{
  "d_model": 192,
  "head_dim": 32,
  "norm_place": "pre",
  "lr_head": 0.00549,
  "schedule": "wsd",
  "doc_mask": true,
  "train_tokens": 122200000
}
Each number is 500 + 40 x the weight over the matrix's rms, rounded and kept within 0 to 999. Layers, rows and columns count from 0. Numbers have three digits each.

# layer 9 MLP up, 512x192, rms 0.0959, rows 284-377, columns 96-143
497474488532561566528541557478526573497496543498478432524522517607565517526489478491571525445460500463460529474456522456570500552553504539405493
485536543484511503523519530515501525479509494447533492483480464526503596517517486477480521517478512469562489477477480573501510492495480469390500
447503505429538489459514528530473516490550510491543401476541443622584491499485468596455452544550474497386477501492544573513482535505485506481495
537485590485510505509431526518515481516508501551563495527467451476576387519449494461491513493505486536474490506458512591494482543489521414497534
508493506549491482539496566514632454508508543485572450452552530490477510464530572485460458468520481468530470463534493522473498486514508459549476
512475506576525533516471480559473590446460502501520494488433564501504442578465442464498529518462484593567542569469483515498535529500578403541473
507533525513431449479474470556532520471422484459502510467415477528462545461547507483502464462484513495572515488537514491472517490488515497518511
495460501512526482515495524446511535520558513508492566478531495511427483558502503437469486502443504560531479494495479479482456512454476523542515
488538499549470587442528536450546531486549492475497517556476494410492448478545569475510401517403478567523490487516500547450488485422571507522526
484497442457490517550473391507575538526503506548524502479493533491571464478581505555565436516512593546537483486477543519551446474505479534508466
477543488480442491496519550508449481463534566477482516518496547424542495512543497424505485519463547417596513484518506528574569506514539473502481
509511430450487503486446465522524514549516479504498501500452435490510577433468554549467508437438562522490446508516523438473511505587517472520442
436493520544540511463544506499529458474485545522500458505471493493435473482500500480436461510515512456474511587465519511447460445505432433508553
495535443465475554535500505514456472522541485438484488524560538429447582546488480436486527465502400513581606491489560537404488514523446499488503
486535554520544500520412476622430538451459545470518465463547502479564544575425506475463493419568506507581449512486484487487390519468457508484456
512446506548481596508558477485530535463553476522463533544489460397592437529519473447539503409517445507511505425528474610517457467538483544429518
474496503455538458477493518493492515463409546492502409489533511465479461477526473457461474522501542515539481492511444429454493546551468471457532
480457478503489427578495462456493521526577487457593470496394474510486534469403578492498545473469460434515473529510437484507567555523531568520509
465488422500494521526499499487423500537552547461488530440496589506497536545574474456571483518552565490453535468474486471566454508485504496504456
497523569473497515523459491464495490492524434520472501461460487511511501466537532584529583514466556491488467452461538533480508496594495395523532
539447511496501567537382470445495494440471570524476530497500552446510479566547471595460484493464499574505540512464492518466485455475528495514520
367533524465506461475527435532487450480445517472485551559461514501544549497441450523456502512496507496463483517488546524439533572502506506527491
472426507463444476517501542453570487504514482493517421517462552613498516479545536521527433557509509538465571549399467522554515474494527478580505
503468509455522471540476468465510512512494472512530558439474585581512453523500497471492468445460575452524517530488443583551552405544506488510489
518519555463504494561511491447487469509561542597494549455494460501506488554425504532450492548486514502611558479518552488480509518533539491494490
497502569501525490494566584514500564546550419485457518516489424571505464513556445523544549533473601518557490495544492545528522534513507498615550
508512563532589481536509473428584470522521475525470475501500508501491524487484492569498464572476446601461341418496525497541555530546588552444431
482472406508520473519556542479512526529553564457495506494477517476544471407518486486470505549531515511492561510529531473508585481464523423479407
486433482443433501522493503499558495590512450462476535475479496462512516517526537448496498520462450505488529517513486468491445493546511541428516
533487496487482473501463486448460540524414516482502519443485546538509517470532516475560549545463481526516519487501514483536545541484516553483520
491511514543386464520440467451510564489453505511536479498509559530494485522484545451487432501498508507475478522460489539522496486501533487449503
503572500498490521486457564562451450508484487489498403486541519469490509527455481461485427521530547473494458546555556530589544454525509474451518
463569451556570550511433482529441532499466543557501590608475451501525464503471452533494556467494468519504418402571490419464541511469511514513537
518482495443488489427518496458539564515566537507510559458510532492478479519457464557565445514489513517525524464494517475506469492500476501499456
533519498506527496526532465451500578508571503462442544546577537471524408575517481468527508531503474547499521457561494475517507517504545527555560
486543483474543485507407526517479494572486492476464453499497455503486488513431492492492545538475471551461487506526507510561442569571526526509453
436547506473475499489490559523583511474509512514538457515484438541455441514448548485471520497488506448460573502525574482517536422524540467472487
524506460427506558566470491474521466481521600565505516514503512529466444468514520496595542517502463512445493495523533522464521497578563481565588
455504495486519468499483508449485553486557461528547465515494464528510485511476516526519535548575457528564471506554499476500520516590450488431481
561507507476523409485483454482503438510538501537496515505539510467518515547494456457543499465453429528489473524503477530478495489556536474458535
499515479474506465518565509478426468451549531485568454459431461573506527477495468527602466532553584519508500486524502499560485525511508404464525
513468535510512509505475422493499477486506419509494468564568485502594531503505462487543462489514469470544456411485477555494499468546478496565499
452452553487565482555513514522529515515490527485399518554497467550467448487530522498572509479506503512549497581442483583456516452436475510417457
502437566490509438554443511563509439578552514532468557455496491567464480539454553536519489440518471467472504452519510486543550478461507459401493
513475517456530486460500487569546470537481557466462560515463516495457502483481457524487567527482530534456453463519511540472467513599537499506511
399472547444482443529488519527501517542573487524546476456490586521492577547444543398492506487467560486480501598549495492479555497493478476430492
452552528481504501495513552445504473521453522478537495428479469461450524488496511484554557483536528544458515510453502478449490518502497482469567
487548497523521490535553517462492531475473556468456455579499492533458428493514460501532520507527549579489478561497537460493528500497506544558490
546439579467458474502521469499488502495465549551579472483453518513440519523521514476527516498613564492480477482504451585466463475486488476427505
564523503546528529462577483444515522576419498523458514519510485502502525500508526432500467487491492557529528516472454477514457567364556507416524
481592513469533470449544503425488574461479501481508487510515486478539507548567594475461426467473524525506506543481519523527510510488402527561492
482486501505533487508517486483530510502473483473503539475500597557513497553552501548485508423460486504557449519446564437480533515469523415493484
441461443493485485554497574525519491482421541470552515523486529477444530480481494497517541556485482532517475489498505532411489448493515547503522
501504539491496550464511466487465527419516506527472539492544466571514554532521496501490429470488563551448459504447474496541477502471488476552487
534441442479495469557403520534473499497475425473551485501531437498536546452545516514450529543502546508492460486515533475509493461472497474483510
523544503584503489460494524508517538528465491476538493445520505521529546548510503483503561492546468496548482543424492515480456514470413526467527
538538522522467467484524396444442586558435507460511501467459510574477588507483524469500489482554444537490544520462532521400446524492477504508555
529525505527543473506504485520499543470532447468418472512480480530531462476536451418553520538507414528481575441553562451482451612507498498463577
535515470560557546527538528469417477493511535448503456551456499509517458474534417566547497416532500541440524488546467492466455447445396526509445
404519515509437493502542519440464485492496543562489429511476489463467476526496510572561522530532522519486515464566441487570552539514481473430455
521541533479570561538468511509486499455506487433507396521561484462613483475521505561490469427474554444493490450499565508487524575523460439449538
441503540499559497505487476515474569487486483533429516451483495507530472506517501530439531492461512496523517535466589437454470548521510456505498
447478459495538493554475459547479544506514468524500534469460550454483429567485533498458505426439553552534489426500467505549495480538608511437474
487497514499518554478571447485495512464503435561521505481506473463467511515565494533553489478544554459495543559494623562542483463460605468529500
443500479493473531447462554539472484442542465434560453509603537481452536461491570582517468531383478557418495511544523511522576512484528520436579
475508567508457572453501437520469516424520443547513464559534511495490450447494493491466456500446480532487490473521526491510441553492534520500541
453483505469517575565446508496430529500555542487455525479472418491502479497470492500435485504441510553569525565480517545529489523467500463475435
462522480548558496470445482490492515515603465522464504485527545516409490499455510420467480516447548504523466510537502503487543506476475516424461
428474522477471520485540519452440466516423549458502543491518470483474568539481451515527441454417485468600535435484503578503575502468528501494423
551588510564524452474506511535527550522527401483524484441509515497496496516419538557448452476551541448482461496457475532531533534527480521483499
571483407525505510586575534471545472491477559469462480494567506531538459493523492502458506473508540553442552405457454546528526521579522478527443
495455538513460450514543489540496449499451517500536531487519464460507528570498480490501482536442548357534563512502459474536553517476514561549433
538556448413547488531497518540472463455469521527480439493500396464508406456599491530432471517513496547570525467538530485524539511497521510515498
463523441440504466516458468493488498471544390412473505540458405500519488474575490512524486513517478446493470446495541527505522441578443451503493
443446474485507454461434474495461491555560581515484492414496452509472559568508581517506537526490554467561447513476560479523536433479501545515494
546442431517515454481576465455499451508465483580552499498485532417464554483499487504484472410492504480602434478456463445558495523435614523497499
479508555437534457520436527473532532503483519500510474526536543566524492470482532546499499540579480556474486598506517504489524457693495574376521
468443575480511458525518484489478556500501543404532475520504410492520474490503463391500536491506512522536501461535535492456540545531467488511475
496545538446446538502460495445527528477510498509552448421442475499452458504554452503483508510438548549515507523450458542454493557428532567504527
448493521618547473530526543493529504459434546515556504544462525460493521494445470555513527464503469534548527510484494529539509552460394504529499
512502489490460418540475568587559487549537497571516513472475428506546516533519495568550549501511463582489511494532461502418562525469475491534522
487515489489518583543447496523480488457441434458533529500525528482465542493538503534569456448443464503514467467571524523424427532478507382448497
505447484505552450477522529446474499467498505509463498537482484514485477472550517461452470483452512572462529508493459478518591515482510500508542
479501521492468493458512522478530481455546518549489551533495489517530478537504519491608488544450497560492508564443526486478528473508535494500439
493466536514493486534456534473442562490469483495503471504520546513460588464526481494480489519552543616461475497439460435465458511488441538586498
489504405428502456491475464560518445508528557436459538502451534507510522569579513543460538559410439523472453485528501543549525548488480493490567
516473509542530500531507499516482481533508518497526432571552531505470484456438557522490589551473534558500475563459516443528527506511513540564501
512518503615542523494571435521449553509574474539470562527506513478513516512529515494547522499500479482541461510505565494503535571520475466443523
528462517594519578443474483537532465452472529513493502481522511389495485499472464513479513506489481484530458518427497535594499451441454522467506
467546546517489513440513545532519453481538534448495455423491443469510470390508519529487522477467482558534613575541550498462522446441415440440512
454510485505505497429559525439494460499567455478475551501532519515473559514510588496447504437473425562528574545488527500462469511532499491526495
546561467453462505462519538509450466486476500447459490501530419449488524445573524501525488522524459501523532424524504516497518425541566506604497
537584489489528513541439536464603543512495475514514491545462591553485458492494505516465501498490517575409467505451548565489489504509488508531496
523512526495506429546616534444494465490473430432556524461460503418459527429495464538484499534421460488464510507457494536442474448530537551486545
# layer 9 MLP down (transposed), 512x192, rms 0.0905, rows 284-377, columns 96-143
508510504618498373507509475529542540514537498530569517587449481547476497586524553483493503577526513557423472528488523446567481462529547462522520
453446473462536506476460522580452569508510472495494529534437497566471488554479475504502531453481539508437480514485581479478512479524483510524507
469548526510537512446542455532462512476429479481530440432645484487514589568501581578501496516533505526475489606563578455484425525600463470461502
482492467525495458586533557486557533526444490457442454460492504468532541482443490452491502464478442453579575457463536570499527535534541598486571
439460527546536594582465437480460503418471478440430535561571481438545503507548461513568546528457519520480515440562453496525509493498509507477481
480470434437509466519461495497492442466404472540562470492451483545540429497494480484453416471529505496535542498513462524546515477551499419501517
474525531485478493513469558483480523495485524496446510503458541503550443497520511527540522496485502537487520502485449475530506530512460504483541
539496492446500467517468511460459484484502525450580519519536479540537471446493486488510510473510521480480476529455535467494427498510540457441537
585538577465464530476533516485411539443474457494442546490512468562465461528473470449497475476474493505579514571524447545533476480509482469462432
506453492475504441516450407512511515456513490440483477528554508531551538521442494439445466448532510546477463453506459493492501461511512494504520
561467493482467490518524517421501536443493527497487461517536596515504542508520441484477488505515517549567518454450464476553504480556444454534543
498456492499523488498446518474462461539469531557462441467484539455536506450441558542510529557414472491469502477550433459463492476566497541464518
479553503558481463469510536514515513480554500490467506524551488529503476492442466505522506532487500470550501549550385455500432436506516424453509
419426471500498577466483496540468475545490501521593478502483474513554556540504510443515463529512455538521473539530555489475488470517520547613525
516485462478450457524448474535476550468513479485457494458426476484491539455578520541474502511473490531532465497478620617488533498537496495495570
514532504556505488501515520567531483488471525454423472444511500493499518430461533560499516472443457458473530482463471532467536473524516546419504
536512501588522558467567540515517513491493434478461491519533447515478486524460523557469465489432441535432483459519559500503523545511463543504535
479518430553535504553410470523522424474439501477530491433478466499531493478448518514559545464529558494513477551520517578534501511439523431513569
485506514545485559518524529476545435522550503463508534530469517497584483513571523448503533548552555524462497530528450535527525483465501496487531
476527497468492450419463459475542448421460479542493491463513472424512507505436483538557559474503498481507458458631495453498518468491540557469434
502391498445548526445493441450601527481489502470537450517575528510533547539444515491538492497510499470575498534595511502516545479556533531553476
471540507495542469494488511517464483502512551521435534499533487525467460463501443507460551468566479438453514509478488536466475479541468486536515
428512541517489522545492473516522413450441490497412452491511481505480466555475428499540524518552490438560499544534508578403445479367485441514496
504500538489561445510516494531503532429544454493493576519493513515585481544483472472486579509497543528518520471539517484528401464477514521567509
488473425511561442484556544513489566478457523466465472461478511530537504434459528467554532445502529459527536501553492484537536492492480444407493
554548508447511402468486533454456498562460524512470504523575471521514469444459455486557525514457529514516494435491455502560551467441540544558547
526567494504528472499507495533433486483472398516518471460433472478522516463466537545533477556495475494507518472596504546467507526490384492510434
455534519519481494487516468486496554570477483535489570485427565448479518506520529529564510483455539522443462531439529526483528470497554486518513
533576506527507527515462532411453391471527496505417542518469530506555512395563544476457487499443479524470497542453540526494460458561552535464443
556455453506446517525367527431506519461521455447440510547487513512516501497538486524513550521495529559519469493468501477474513585455514501514545
557424550469513564479535523491447476480556467494484457509519449508577602553423497466585483508535473458525474506469501475533506544575474483516519
561533539562523532504474486502520526433494474514603531580507520501416476528499478459517561482488470482475550492451526473530426527503537445507488
474506507524501567433499497503486562532507487503534510488456571502538557492505420538565510492492472525510511496512439422473555516590507545516536
409509502488512481445485503429541492516425525581538397490464479468455465464490495438460499496526531490488487507500444541581520482521495506471583
469502557498518498394488502437530527574520555474519519570463522488482451506452492497486560568513417563502535465465505558467472482426525545493516
503503446496500520497520605516428442564528458417575476558511559468475513452395530524475512541531477485459506489593531540457413508581565499514469
496561415551569523505440573529490476494515503505541492499526521478507522407487472515550532536507467531523448532536496509524462482527491469518556
531487490587536595497482490523526490530514554512465525498525520495465491529513523564555484466516538492491549386472471555539528492489483485465542
463499554511489504467446503495458506504448562480517433470455558549454463581551442523554539455478499489517493559511476411446477495472469445488489
505532463473436515443446515491477421467470552519515445517532559545510498620503468473488527500512509435502516560439500503515489518428536486501498
492521496511465542519487471485510467522492422503473516440464548505511463478516538509536568423527498492451483525514495554466479539503509477519512
484530526493497490545526550533555532482566511438434538463551512476462458530484497477462473529468530517517502512601520515437500431558459547467548
433472455557558473513505501441436554487495597467441481505494477497492510463432581376490521514423489529488417551564466586570536494463431507562529
490509580450481544497542536476542499500494463500474563429423465521507424582444506545387550507483461497504495525455566576427559488561511463481503
503477495605521630469447493485449487475461489445541459536447520495462521486527475469497526496468545482480440516508481492489477464493500473492555
527471459542508582448512517495504537602540499459470466467503537469598523490502515581479447499439463470457457496481503495498419436531522554499503
564447526484525480483456470570473463537459488543519489485515466517497501452475507476526523516422533542481476526519514547555530532566526475511553
498532456488448487516512500534467440517501522565469512563474522462421548450565557438470543548481473519482498480495477515525461460460516514472530
519494534472472541496436522541433449524501585452470514470466573474474496554529451492502487540506506493525469496484496508511506452449558473444546
531476533480555547530497506570514490427495461527568465510503573508556482525527469430504471584439490481485529426476560514556494534480421505567435
513423475512509463516519522476497386515491522471549555539502503542454500518504484497507482485452477509461549465442552454424479558519517492477472
539492527491469492459476507555566494500468401472527512444525571489536472470561647495446443445505486508471491516559477453446503553581468451458425
536500422512494479428542463472488543496491389525481470541581540507496481525467491471529493526515470574516462479520521492501516521503507489545498
528484521468516470505484530457481489508505516425504492564540557447535564458520516530528450519515499505526490541518494573499496507501463540484475
473477582542457522534479538495564492498461591510505518528504554496499460537513462497544569546484508489464477529462501500619491472442516501514513
503485478555506499491447506507498549504572451527498485510540527521464520520483519461462516469507520537539501490543489497533539477546531500449465
500505495546583481459563530446551521536514515518531554493447501448419543497573413537488542572479537500433514520520495507526463474548511459540529
516497472510479593491469485481475533472418504473411507547518550495514539479502515501555477474562487513516535496505468465559482475458450581468546
486415500463459519445530516508490457498464516543480618573528504485500493444554515457487550539604460560510490549511493538478558492437506508506579
467448557574517465495458523505421486486496496480603562511517435506448515477517555561512516505567505559426489566554543480446477477495484476472463
538479511507448525398527520477531444496485456499522526552540444433488475492514523589480528521534532555489434493471520502437416361486476521484520
488480499483469541468480510470481567477536512433581489456456504526555481537451500489458438498460386469487566538415483469459456551459479474441470
496483491557567511489454498537510478517486495512484490512511493532464437473501518446532477461506456502561500509513515566502462479515577507398527
443536443457531500551577495461511573521471535434461525495522527469443482509540466536481465455511476492484468582465560524617439464501567560495444
486483521505480488460528448503417491416519472479541597529550434523575476491507470497510542488506529506547525498445510524433512543490340499431531
526521481496442500494493551534577526493443561492527417485548501538494514480506489527475521454529407543488568523499483485534459495538503562471501
457488485581461502437496575489486397408514469526544462464560531508425519490500502514566479501438435498522610435448495471512572500488461504484477
560536527491484488455538504469468456508460577500470577497518434474482517395533508401484475505460450476504567487489473509500407473513518478491423
489567441509532462475573479403560500496470496504537534456504463461550472484558424515512508477500511475459526511475552591557458551457559476494464
471479477543523515467496442486468440503509505450468509581452476461557579496526505451483438474481512527558526568529505503457576461509470428516479
442499532505495466459449524453568525477521491446497480427514567512573496594523464466489553468502531461506462514552522545443469486523518514516477
479495505522467552468506482466471547523671539540525544606517486580475469552489546496548421486488487459508518475501533587529523498433519518565470
495523491466516499425504484439498511515462561466487440455537404493495561492537481546450532437491534480491597481505499486473592500572460479533557
525530482460447521602455581511433501592510529490593477478483469546509470462488417498528506482505521535475510490476500490467522514450536458485414
524470489467566507516422485561460441483578499440499533544498460532440553524520499488513496485491568483446517592458458448435430407521531460504443
498430483532507523499490486421469481536478527519520445507488485519521418564509421471437557505484532578507488565450463525500452517513414446541534
466470525460511492566440571530558485495491503527529410536501554519457406529504471463465470495514442457452524428444533510476530497513494482485495
441480524468497558476512552553587466444499515532456477464508621479489466531492555429436487539438539455507527487512560467531484500551490490509482
558510497470582473503495519422499503449497550443573465518559532491564512500593466514501457521552454492545499441501423506517539564509452484478498
500475435521476487508484460500430524480570494482459515485490531561537547561536568521455371510437458611461466563558575524479450498495458498477442
500465488525477404473492505508493507470551457522542460503494520481403566523569487514575454520541480532589485461509488598491418517424575504510473
518503526445505499479513466549516434463439438537538432478535472558531520470456554480500485437552486440461543503510456547418447468516448424455519
449517508553534515519506515437539492446508453526437516469456525467470496540535579568523557494498506447476502504523508456447548517485491502444460
536486465498553480535464503489585504571509511511408493521511461473456494544443493494434551530476524517527472502527556498505525513575477484504568
531519551578505519439477531465527497507504478497558453617566515482477563397513529587546481501471476508514513488530445481553466489481480539487582
459475411491561434492433544553556468417533519482525493498517532520476559474508514479517514538488461534548526418482459500480441566490454437518473
494503477571444457512520493524523498433517594511447505494518515550484506498480514467537497506528517535487471513488517541479529501428515573477545
538475451476521420466530479530504495486523537489518435474451529521591505540478472496469589532454489521588563483492498463544514442527521447508478
527501487453519456469504479464437536556483497538454525536451452528494476493485422473536493445423509447467493536479537395476511527520493457459558
529508471470535485550546571542456455425543449517589505495508529489445524528459502442588507528546482506463513494503578475516513498551406445530510
453479468501455507572454465488560499535488466472534456496477507494543477500528519481484437530443436429526480452501444480489525476497498541507507
481468600513425469468488574504441549492467501536533479453504453500505493533549532538566543499498484482518475528529583501453442513449520510466529
536513443525466482467563529510434514449548442454492444473460562470484483461486502475450471450514469486481579513490417398532515526495528489529483
470530496512513491530542498533460532545435434424515443564529521515504522484528494481522560530392534481526503542484481533527505500511560534475482
# layer 9 MLP gate, 512x192, rms 0.0957, rows 285-378, columns 96-143
493506496528455518464524542497533487417503509488459457597498483499413557553455467516511506430551519486516489564435537473535472425534512495516518
498548471478441481462471522487501462522548503522443501530434530528403369539445535529520518461446543493547446410435508494526515536498503546481456
480499495479605462599487536468599570526434512450470423558483537593515427479488582482474484533556584549515499547510531485464508461500533556508535
460495508444397444466464513549511438584489443524487448476530514414502552506489542454478497491497537525490486482476493516457500477452519516508541
530453446455490443486430470511442479466617485485442505502526448497515523477499507512476476472521570469510537506371550476481549464578489509470492
484510487574483542469462493455514472484546481481519423485472563505506516499520483457443467512452457499446485476494525467518538548531437431558563
504493519515449473522479556516561544484516570529520598506532503495453491534400519487542525518498511493504539505478522504545499428494466473468452
468487609559511396491550587389474464532559560475480495512498490527479512498482454426418482572538497561534496483552484493498459542517394489420534
460492442521515419489457556531565469554501451451531443503499493515461564548492483528489496469512495593496482449499460545473462464518483503496501
508505413499437484507429563436505520519466577521564525566479515556498527495501451458492464545453509472474453477442518495525478490570518508510474
512530416473547469524544448489518431513492503568483466489509463540568549537464488542499490484458550525462508515569490491485495446487487492526525
527488503483549479492548500533515530516525477475448435488492487479503508507564409541535548472416449496571457469502507486515546485453511579524427
493437524446476525516538490449564505530521556468443490517465522536485444593503549493521493531497465479507484466515486511498483545519494505454565
554542447470459520492587541549561538505493610459471525525495547506477535481502503413458522536482458468444542513558525524509487461505496493562545
506483464535483521448471526493522465512509526477483491528574519529559503541463543467518541525494489520512449509471493542497501525457479493437551
436499471527480518448451438538508477507585522554433502561493438498532506468512520443531532467520520479483560422499529507547486580471482533517474
538516467460557579516547520465513497553489436420470475488507514498532494539506448513431505507485510484521491492493478562513481502443495437446523
447518534645495518502521474516506618561530414551472439500537486471514547545473471459436483492552509479504489456539510485512486503572492530558507
522536533476497513483486454470486528440521498443586491478532480571478454508442487446506518540496506455567511435513529527449552549493515441563438
514446506497517555522495599510531526554515477515463504541430509475394492463462480577503529425535609558507369509541544547504483504465525436529544
502498463505444470506526405447554485476472478473448502448545505481470578522545515452460522530485556469516430547438448423484499531531509537507467
541485398553451437437453567408522469520543556540471500508491561503551509496479467438517460554485514509488517476489499474528522457573511448490473
538509448534539455507488452478452371534541560477506513502493470463509488440468511518491497491526398494518610488511452560500465494505494559495442
556514443465535447446531500512485516503525479404522490516544484531458450518515491404489466485517546462513510519577448570490562486564454438537515
494513524485421450514509537493535459514497486470459470471530520439486507507513531433420537512519530440516478600419559449514470532478495501548514
486461463480546532445542488538502536485478481494483500506507473555589543445541523525467539415550479529515554565495465510515553494425460499434513
517466502483551494489541458521488521470406452531495506520473522519564598443466534471568538556532525478521425456518446525514433525487532467552515
527546553496414546535478477474452412511562457486476475505489462473498445491488500493439520460562520546470494582587497532546438512548505455475527
396522557496497481506511475486548446482490487506413436450409501456507461525490471511520514506489480437487471506481479513468480514444506463509542
483489497493489500486521491489513476519442570471511570497538498603461497481469542555461507440563488408497549538414471569502549499517464470462573
573493458464502449504499529456554438415499536489493452508507534484448513549487507479562545439451503532534489508435592510531475525494512470479514
497459442502475557542499519523554473527504521547445541558525507553501566546488443452471471470550495552515518543495515483399477551505434522567513
511488460488487597562484521539550496491469565511514537530437490536480493517482427490438524518514517505438501534467529527478541472555539465464551
480477414531499484494463493557504491545447410540509461591496482517507584493488505415449460472435570498421512509468506506526463553521469477543458
474494487518533438576533496588410502503479463509505527481528458466497457565467458516541511530507393496469515456473482548456437507543474447558482
506492469438548511571481565515561402499515481532545529502502479566556503560475470579399431473533465500503503506524544473524477568523459481527464
443550499500546599516531503559553437481441560509498469506416491436414479504472470496528493503466490511623595467522560536440508540519525475445413
536574505496573516532530489517464489538463501520436500497498495480531502504449478525472456493536492541469464503459455585505487490520529491566571
444474509457489476504508492521507463508461548530483495448468484511456538534530478474554496420503546490504508540534453504474532428521455493500513
481509503513497538495449412458531480516514392406481493515529542538554495563407545493517568511442552524473533440476472416455528546468411532490459
408509501482515534493468491480545459536508510558489509518541489504422502500538504452503386495478478461606515456488445530541501465570509531512556
499540538485485533538533455534586516563451528493507505443507510516470517596474513489497547481509444508430482491541517574472482496492482429434469
465471470501538488538522542492483476511465436527437559489475482405511455523515483506487514557533583502568538494439488562536505435517477485531519
505457481571448471621553509518507440513515526509441495502518517510483497515503454547482469483486517531540528480479578513471451517468485543488501
394451493421470491518505485442486557453500483512492529555512511554544571566424507470516478552454507506445524539493514519483474533428431487436511
551479481539552445487488464530484497582451499463504405590527450573505411547527476454488587473516489498542522517535537532577461563471528489577461
469485518595531491558470520424473514477500447548548591541554468505459554499576547458467453455480504493515489509497426492476530460529525494485500
483545550423465519534514523482477521451514583499543500544468507457552500519462479464533543483571538521513485506518482503555499505495471476488509
447480428511538556484470408519507546477510466495471522563494486560590461522485487559465494461474472574555533470485544527530477511501460478530550
431532506542497485591507515541439479569497466513560521511488460519442517495453462522542485528470432504445475514417514519537487535506520579575474
518468565518506527506480600552524583421498468468476511503456447539531453523550550500435459565453552530520572546453498460496576543423462446474432
457472529516448493496492535530550418450434496551563531464460555550436495506501439567504526494484507481472449505448491477454423444486530459484543
461537501490512529430533488495499544503517448482454484549493492496481481562463533460509516558433549491596520469423530466499468502463508487532496
494507475431527474580474523497473503471503525450536489489503491493429519482473457418541513502495494530530504465484520470468500497505506442509485
512462471520484541557561523528526453501465410486444496447482521466492545482456462436512461460476470464458440491532587474496513485542528479550519
556540462551526532408520499510585527410505482438411552434466532482510521513558466486513494485518514500534473520515540567512521503493499453466517
513503535565530499553505485508466524470550501469427468516572481537500491534530482551557542522496463460457529448532519459481538502453470517528458
462542433491513411538552538524448535469516535519535533489499584580554549489502467499494456556457486492497522477498465494493487485492432470539514
449472510535575450532515544457492535457490506486487445534515473486481497511548478524432504494527461518496450449462463482479561448515490468518505
540447524544456511496471439465581432507541430469536468457509507518491477478454564486452527487417527519548536539545580501439521482495510419525450
542497568457444508501470497497535523519504539415417536472490501549554540509461496499484441512503472553453461468467426567508499499467517507477438
524526430534488485441435545522551539475531488534573511533513583542488449490478488468476549529515500490531424434535532527515500456516517521429552
481486529494485496484529463527439485504557495553473475466519584489507542500387492528514477496589445514539499501571639513425494549479530551458605
476565509477478464480525525505458513514572529601361417543524537472571440525541487548521526500494481475518424478501544519446504481503524420497513
393499499459491483518509529502570525568556451484488497484524512493506489485471526538519496439588378513510531502560496508457436473496560531532558
559524522517537452495479458501454443456605489450506467526458494542557556468471560493450474558417488506479458514555458547530443556438462445482531
494475555514491514491485524482478452479554415451529466511448462563559461517563444513429476514544577497503495517457483542485432540506508452520530
524519514501535477505526546478502469464556470473509417493506574546520506462547437542446443593432468466429527531526483484470493434476473610476568
546548565529545488537521472474617538530402486458480350422504505487543504461481474456485450568423479460518576550482521539527532478481520486567501
479559521489520513510458439528475501456465468464497562506460500485512510497516554508527523559498453398482496532496537538514494507452550478440514
461524458514454492476477501478554435515458495469528441563500629457509499575464485448477508506570510453529463532471528516546477507464480473478418
421547434528550479520452542466447503515442525530512451559472561517502461522466485536431484523478501510500482470518508538515493487501540515542439
529491522556590468514479494492470521529483479478512484466536476477482540485498523461494493476448572533477458508458538510496469510506470578539558
462477505436478488443539542547521514415499463515497555553537570519499565475518564496499550484487490436558521496507447467534493539471475477578559
514519513502529495537444475552517485521525521543460463456499468500548471571553473497533560519507528504478489514514523609475495522452459522508453
546492539539559569531591557563528469540533523504477435460483500575479542520550460483432535524487442518454521455534578512538479450428579436482487
521507484500459466512479472590520461487508482505478433447429522482462580496514520494493441529510468456479479477393530543478492457442540418515464
465494448521515505462459495501498463518488513508457482499489540562525502487550481476530424589544459447528507511478516447504534534473436479476500
489493533560532434483467440493554538478461524527504506498511501515502496491452463552542545522465558504480452471544469497518513628519532547498488
540502559522459535475571473513539535437459461475545504521541535475505513452426517542557459462472434549553464505535502539494461468484481500465526
456464567502442485537534435507535505485538505548431496487438515472481485537450494483481501459461547465498577529565470512618506598507462488525526
472482485449511506580510427509550515466461498392475508539429434532461518427477493530482423485517466560563515491478489500434550520517465529458424
451437484495479503479504538535451483508440494425493597478489432498488522463554547521509540532537542524496512474496519497465488503470452505485588
463498480538501481504421475513514453444528438510476542521536497604535547497532489460597469534561456501543560506492542493434514533536480443430476
513513505490512502473527539454523491522518507441529437529548530465474528462518557468523530510546464477463508512509522501541485575421481499522453
482477467498610505546500488504513479501520385461467474531486567466497569528519468545506537474490475621486478480451485558488433557485498535485437
539529393516541548489535429513420529489558453526510413524520529483516544495523529543493469505500515434447513546491608532560504503451446515459478
507509542544511466550518487498522510479515547524506512491486511508553509455506465465492487553442492490490482462455442436402459455501498472565456
479576524532508519450511485506566494507564460553562492448560530532498519551469540509513374470517488509468569563539590457510487453473587511509502
564495483509496482494519579551492483471437426511525464474563471526501400466566481552486525470428496513471540488511528435512535629477401452509514
449501517474438529465498549536540522468482467469488476417472466542447540562503615488523535509551479482481471535528508566532507531547462515522513
482427488567540485423553525457502511503516522546446526467521506447481551545469507453509457529452489507556453531587496489558512438490513492512515
448486473486514461492496481563518474567638473494512482495521558561541524478499451460411440528443445539530521485457448473439501485439479436519483
452497434518519445501441506479484505446491428520404529493492466485461522564523511542524467438509501505529479493496496475489552501513496520473501